Each number is 50 + 10 x the weight over its row's rms, rounded and kept within 0 to 99. Layers, rows and columns count from 0. The size before them is the row's rms in percent of the matrix's.

# layer 2 attention value, 128x256, rms 0.181, rows 10-14, columns 0-255
098:53 30 64 50 45 63 60 49 51 36 61 61 46 43 56 41 44 55 53 52 53 50 68 36 55 44 66 39 72 67 39 52 47 37 48 40 42 49 26 45 52 51 50 60 48 44 55 47 60 49 54 56 53 51 37 45 51 40 59 53 37 50 20 66 49 36 57 37 70 38 47 54 59 35 46 45 47 56 56 47 43 28 40 70 46 56 50 43 33 55 59 46 39 48 60 34 74 34 53 38 43 37 56 55 52 62 42 33 50 35 35 42 50 56 54 64 49 53 37 55 41 27 41 59 60 33 53 63 55 46 40 58 49 54 39 60 42 53 54 68 54 37 68 46 44 51 62 37 60 44 45 49 47 45 42 41 66 46 45 63 50 52 50 52 45 60 53 64 55 58 54 39 44 51 44 52 33 60 67 49 51 55 62 40 51 67 32 55 50 39 43 41 60 46 44 58 50 64 60 53 41 40 55 48 53 41 59 53 57 44 37 74 33 42 46 55 40 50 53 51 43 34 34 46 38 58 59 57 42 44 53 53 41 61 55 42 43 63 57 49 62 61 51 60 40 32 30 72 49 39 41 52 40 45 61 74
098:70 50 50 47 38 39 56 51 20 54 37 49 59 60 67 41 53 63 49 63 40 43 43 44 56 39 30 65 53 54 54 58 50 42 42 56 47 53 57 57 58 50 54 50 61 46 33 44 56 45 40 51 43 56 57 47 38 44 50 56 40 61 39 46 26 41 40 29 44 62 55 46 53 48 41 57 35 46 33 56 48 62 47 75 46 47 43 51 29 39 43 47 43 41 63 42 59 62 64 53 38 49 57 46 46 50 47 62 56 44 53 56 59 55 55 55 56 44 62 35 60 51 46 45 54 47 51 60 51 44 37 48 55 59 66 38 33 69 52 54 42 44 53 53 35 39 43 43 63 55 63 45 61 34 59 51 49 54 33 55 38 68 41 38 46 44 65 51 44 65 45 67 43 69 56 52 53 42 17 41 40 57 71 51 32 49 36 48 43 43 55 58 53 44 60 53 33 53 60 54 42 58 53 61 46 51 35 56 63 56 57 53 39 38 57 59 63 47 51 61 59 37 48 49 42 54 45 43 63 68 31 57 52 57 51 34 55 46 49 63 53 52 34 34 56 26 57 54 24 33 47 44 47 67 33 56
102:66 62 43 55 77 44 48 53 38 32 69 75 61 44 53 44 66 60 44 41 52 45 51 48 38 39 42 57 54 57 38 47 42 66 67 48 42 29 71 60 68 49 47 48 40 32 47 43 50 55 41 48 61 53 36 65 48 48 42 35 35 53 47 73 69 37 43 57 48 42 51 72 46 52 50 47 48 50 59 59 43 60 54 51 44 49 53 46 43 64 45 45 55 68 55 39 50 41 58 50 43 45 62 42 38 58 57 24 50 41 48 58 35 52 50 48 53 50 52 48 58 48 45 58 40 54 35 57 44 58 51 50 47 39 54 43 53 44 25 52 42 62 54 36 33 52 46 64 45 50 53 54 51 43 52 71 34 37 57 60 61 40 40 51 61 48 47 46 71 60 43 66 66 52 42 47 59 41 44 41 55 40 50 34 62 40 50 44 55 27 39 38 47 59 56 36 40 51 38 54 51 53 62 49 51 47 51 38 35 50 60 43 53 44 58 39 53 44 36 72 43 28 53 35 67 30 46 64 48 61 56 47 53 57 52 41 50 45 47 43 63 48 40 36 50 50 25 66 55 47 42 60 49 67 37 41
098:39 46 34 41 67 52 49 40 41 32 46 56 48 46 43 57 53 51 48 64 56 63 49 47 44 60 38 41 32 34 47 50 55 46 47 44 41 30 46 42 52 49 49 34 68 48 44 43 50 35 70 49 44 53 46 28 51 47 39 39 68 57 48 49 48 43 62 53 47 46 70 58 61 57 49 40 69 55 36 53 41 33 56 59 43 51 41 63 41 39 48 49 50 24 52 34 57 33 47 49 38 41 63 53 67 24 57 49 61 62 34 49 51 74 44 50 51 42 38 48 57 42 47 46 65 47 50 44 48 51 56 48 60 48 59 55 62 51 49 55 49 60 40 42 48 38 43 48 66 29 40 57 42 44 48 43 36 50 63 34 66 69 63 55 56 49 47 42 50 59 37 41 58 55 44 61 49 45 45 41 59 51 37 32 39 46 44 51 50 53 46 58 50 54 70 53 58 59 72 48 47 50 39 30 43 45 49 59 51 47 56 35 69 40 48 33 47 54 39 48 35 34 22 43 57 50 48 48 58 25 58 51 71 66 54 48 61 48 37 79 63 52 49 53 46 57 55 50 54 36 44 53 39 40 38 44
100:35 49 81 47 46 55 41 48 52 54 39 47 49 60 52 53 38 51 40 45 42 59 48 48 47 63 50 49 44 53 54 56 46 43 42 52 52 56 35 57 33 55 52 54 39 67 57 67 60 47 51 48 59 54 72 68 49 37 51 45 52 58 57 44 34 55 47 54 42 45 59 49 63 74 49 44 45 26 55 72 60 47 47 51 38 51 62 55 54 58 43 33 45 41 62 57 68 54 60 63 59 49 49 49 56 54 59 62 45 31 61 62 59 53 49 47 54 38 30 41 40 34 51 57 56 46 45 28 61 52 32 38 62 31 57 61 62 46 53 58 49 52 48 37 43 31 49 39 78 45 44 42 45 57 57 55 54 63 28 24 54 65 53 70 42 48 39 46 48 56 44 65 56 40 57 51 68 57 64 36 35 58 52 53 62 48 61 35 42 42 63 50 43 60 54 48 51 70 48 51 45 57 55 49 46 51 64 61 60 52 51 47 60 69 49 39 38 55 47 47 48 56 31 38 57 43 58 33 45 45 38 52 53 45 47 57 44 66 54 58 32 55 55 33 60 47 62 43 45 50 63 62 70 41 67 53
# layer 2 attention output (transposed), 256x256, rms 0.165, rows 10-13,138-141, columns 0-255
097:49 51 52 51 43 61 51 23 44 52 59 74 46 52 51 47 31 47 50 48 53 53 50 56 39 46 54 37 46 51 45 48 57 28 42 47 44 60 53 52 52 42 39 50 50 61 58 29 65 37 60 55 64 43 41 53 44 29 61 53 56 55 43 51 49 60 31 35 53 55 35 41 48 47 51 48 38 45 48 47 58 46 64 66 44 42 40 40 58 54 54 52 46 62 45 61 55 53 49 59 62 50 48 55 59 33 47 46 49 52 59 61 52 72 67 75 70 53 55 59 41 69 39 47 59 32 69 61 47 16 42 53 43 48 62 68 51 54 37 46 46 58 65 52 48 50 59 47 44 57 49 43 59 47 36 26 45 52 56 38 33 61 59 50 45 45 43 55 50 61 52 43 32 53 49 50 39 51 46 52 47 62 49 47 46 32 53 49 65 51 59 59 45 29 42 57 52 45 64 47 40 39 57 50 46 49 47 64 48 32 58 60 49 63 47 53 46 42 36 54 75 49 55 66 34 72 48 73 56 44 20 34 55 63 50 58 47 49 51 65 61 58 41 58 57 66 41 49 57 55 46 58 45 71 55 42
100:44 47 36 36 38 52 43 62 37 47 27 67 59 75 66 41 40 62 46 41 42 58 54 50 50 49 51 54 48 45 30 38 39 48 44 31 53 33 49 61 43 53 53 54 48 38 50 56 52 53 52 53 26 30 48 36 57 41 41 37 36 49 59 56 65 47 49 47 46 58 54 42 61 57 58 26 51 46 42 62 47 69 56 22 56 41 58 28 30 59 41 40 45 54 44 54 60 56 55 26 31 48 48 47 49 65 40 55 33 51 55 37 52 61 41 56 55 44 53 46 46 31 61 49 45 55 54 64 52 64 51 71 61 56 30 45 56 51 61 43 65 51 26 57 44 48 23 50 48 49 57 53 56 40 67 63 54 42 43 44 52 45 58 40 52 36 62 59 50 36 51 46 51 44 49 41 40 70 48 53 43 63 34 47 62 36 67 34 43 39 49 39 52 62 49 53 53 39 60 39 47 55 54 58 53 55 61 63 31 53 46 47 33 60 48 51 40 53 57 56 54 45 38 42 51 61 41 54 51 54 44 59 52 53 53 54 45 65 41 33 51 41 51 52 58 48 43 42 63 53 60 61 70 61 44 41
103:48 53 62 48 50 41 48 31 50 37 53 51 38 52 59 53 62 20 55 57 55 40 43 45 50 30 41 41 73 57 55 57 26 44 46 57 45 53 54 34 56 41 32 52 53 38 52 48 47 38 39 47 39 60 55 44 26 59 43 54 42 46 50 50 61 39 37 54 52 51 60 28 55 37 50 53 43 60 52 36 59 46 60 64 63 55 58 38 37 45 37 61 19 55 55 51 43 60 67 44 48 71 52 39 52 54 45 42 53 35 49 49 54 54 47 73 33 59 45 50 14 51 52 54 43 48 41 50 59 43 61 52 49 57 46 43 50 38 56 37 58 28 57 27 38 53 60 48 56 54 48 55 45 39 64 61 44 55 53 51 60 63 40 43 64 56 49 33 47 41 39 55 53 47 49 40 50 51 48 72 50 55 43 53 47 48 34 52 49 55 61 50 60 33 52 55 39 61 47 36 42 57 65 37 52 47 57 57 54 56 32 59 48 55 64 67 63 44 44 35 46 62 51 34 60 51 39 60 74 35 53 58 56 48 66 60 62 42 54 71 57 57 50 41 54 57 57 42 47 44 55 40 35 45 33 52
101:49 65 52 33 51 48 46 35 50 39 65 55 55 45 55 47 43 33 39 47 52 46 52 59 36 40 60 40 61 33 48 44 49 63 39 57 52 48 74 45 67 48 45 47 20 31 63 50 44 42 55 56 59 56 49 66 51 54 51 51 49 52 66 63 50 30 47 50 33 37 53 54 42 35 50 55 34 28 47 59 44 41 44 43 41 41 58 62 58 49 61 64 57 60 47 33 50 58 60 69 49 44 61 52 28 70 44 42 59 47 62 51 67 40 49 68 51 51 54 39 46 44 43 48 70 61 39 50 57 64 35 41 41 39 53 52 37 52 65 58 54 34 51 47 61 62 53 62 60 50 58 56 39 60 34 44 49 49 43 69 56 50 68 64 34 56 44 62 51 40 37 62 48 50 46 62 46 49 51 58 61 28 60 51 36 32 68 64 53 60 61 63 67 61 52 56 42 56 57 54 49 51 62 45 46 55 44 43 29 48 60 40 54 57 54 38 42 59 56 48 46 55 44 40 51 41 72 35 45 46 47 41 56 40 32 52 32 46 55 52 42 33 63 60 57 39 53 55 40 59 51 50 58 64 36 45
100:29 35 46 52 46 46 29 49 59 40 50 44 53 44 29 64 49 65 56 64 52 35 56 49 72 40 38 35 38 53 42 44 61 49 42 61 64 46 42 47 39 60 69 51 46 49 48 54 58 42 55 65 58 48 60 44 49 58 47 56 56 79 60 50 40 33 41 53 60 45 50 49 48 42 51 43 45 62 61 53 41 49 38 35 57 53 47 52 47 62 42 47 57 46 67 44 36 28 47 58 46 37 62 36 47 38 64 63 64 57 55 34 54 36 44 61 58 47 56 51 54 37 65 45 44 63 44 39 59 64 37 49 45 46 42 62 51 55 59 54 47 59 48 54 65 18 49 61 64 33 56 55 33 50 49 59 47 35 49 45 54 67 49 44 57 50 55 48 35 39 56 47 70 55 50 39 44 53 62 53 38 30 59 38 53 54 59 48 44 62 49 56 67 25 33 36 43 62 52 49 44 49 64 54 64 50 55 60 43 59 63 45 58 35 49 58 56 43 49 38 31 47 53 39 56 49 62 45 44 67 50 59 57 42 36 61 52 52 39 44 39 20 32 53 49 43 60 47 47 58 64 49 46 57 56 45
100:50 50 42 60 27 73 63 60 48 43 42 47 57 41 35 58 48 42 49 56 65 53 52 52 53 45 64 27 42 48 54 44 49 49 45 58 57 35 73 57 55 54 49 39 54 58 63 48 44 53 43 54 63 48 58 53 38 37 32 54 63 54 56 50 45 54 46 60 50 47 45 47 59 54 52 48 46 56 45 46 42 40 52 68 46 66 52 57 42 59 29 47 55 65 29 42 42 36 46 45 63 57 50 37 40 34 42 64 37 46 42 56 51 49 42 53 45 64 41 61 72 48 48 45 64 43 53 34 59 68 59 52 52 60 53 47 68 46 44 53 53 85 36 38 65 41 66 58 60 46 45 47 55 58 62 55 54 57 45 31 32 53 45 47 62 49 46 69 74 59 58 54 61 45 34 58 47 65 69 56 33 62 60 44 47 60 43 48 58 43 71 53 57 58 31 28 34 59 43 46 56 56 52 41 62 48 37 57 44 63 46 56 52 50 65 49 46 56 67 58 55 79 46 62 47 47 46 56 53 62 52 55 49 38 53 43 55 54 36 42 46 28 57 61 47 65 50 41 53 60 39 46 54 36 53 45
102:47 48 44 38 48 55 57 49 37 44 48 54 43 61 51 47 43 62 59 48 36 44 39 67 54 45 60 53 51 40 59 48 64 48 35 32 62 33 41 61 69 45 62 40 56 36 70 53 50 69 40 52 57 54 54 45 42 37 56 47 60 67 61 44 43 85 49 42 32 41 44 55 39 38 55 59 69 55 61 54 59 48 35 59 50 46 46 43 32 50 52 26 49 43 38 53 56 49 56 42 53 65 65 47 57 48 52 41 42 46 52 35 58 40 57 56 48 49 70 54 60 65 42 45 32 49 62 39 52 58 49 38 67 54 40 46 41 47 30 36 60 54 56 28 53 27 51 58 57 55 58 53 52 56 53 38 50 56 38 61 50 66 48 38 42 52 46 74 58 53 41 55 36 59 70 55 67 63 58 50 56 39 41 57 43 38 45 50 46 34 38 32 38 56 50 42 42 28 41 68 57 64 54 44 48 36 51 34 54 60 49 37 41 57 60 64 45 47 48 51 59 44 70 47 62 50 51 51 41 39 38 61 66 47 47 36 62 49 48 52 48 36 49 66 42 52 46 54 71 47 41 57 57 57 49 48
099:44 25 53 63 61 40 50 65 38 54 54 37 46 40 39 58 55 61 63 34 66 38 56 49 54 56 44 48 39 70 55 46 61 42 47 39 58 45 34 40 53 63 55 51 50 66 54 57 52 44 58 55 40 37 50 39 41 45 52 33 43 44 67 61 38 47 57 50 66 53 58 54 58 49 61 35 51 48 53 45 50 41 57 53 48 56 46 47 46 61 54 62 69 55 52 65 51 41 54 34 58 58 51 57 59 61 60 59 48 30 51 50 39 50 53 52 39 47 45 64 58 55 60 36 45 33 57 51 47 43 63 54 40 83 45 52 38 50 54 55 41 56 53 59 49 42 38 60 41 48 33 53 31 46 55 50 47 46 49 47 52 56 46 34 63 41 45 42 31 52 62 36 44 46 51 41 45 67 40 51 44 70 60 68 67 56 29 38 52 38 45 40 32 53 39 54 57 51 44 51 53 44 46 59 54 27 50 57 48 44 54 27 33 67 56 74 33 46 34 49 55 53 42 61 53 58 64 75 46 61 53 40 48 53 43 27 47 31 40 36 45 55 41 35 51 44 53 43 39 51 57 55 60 47 75 44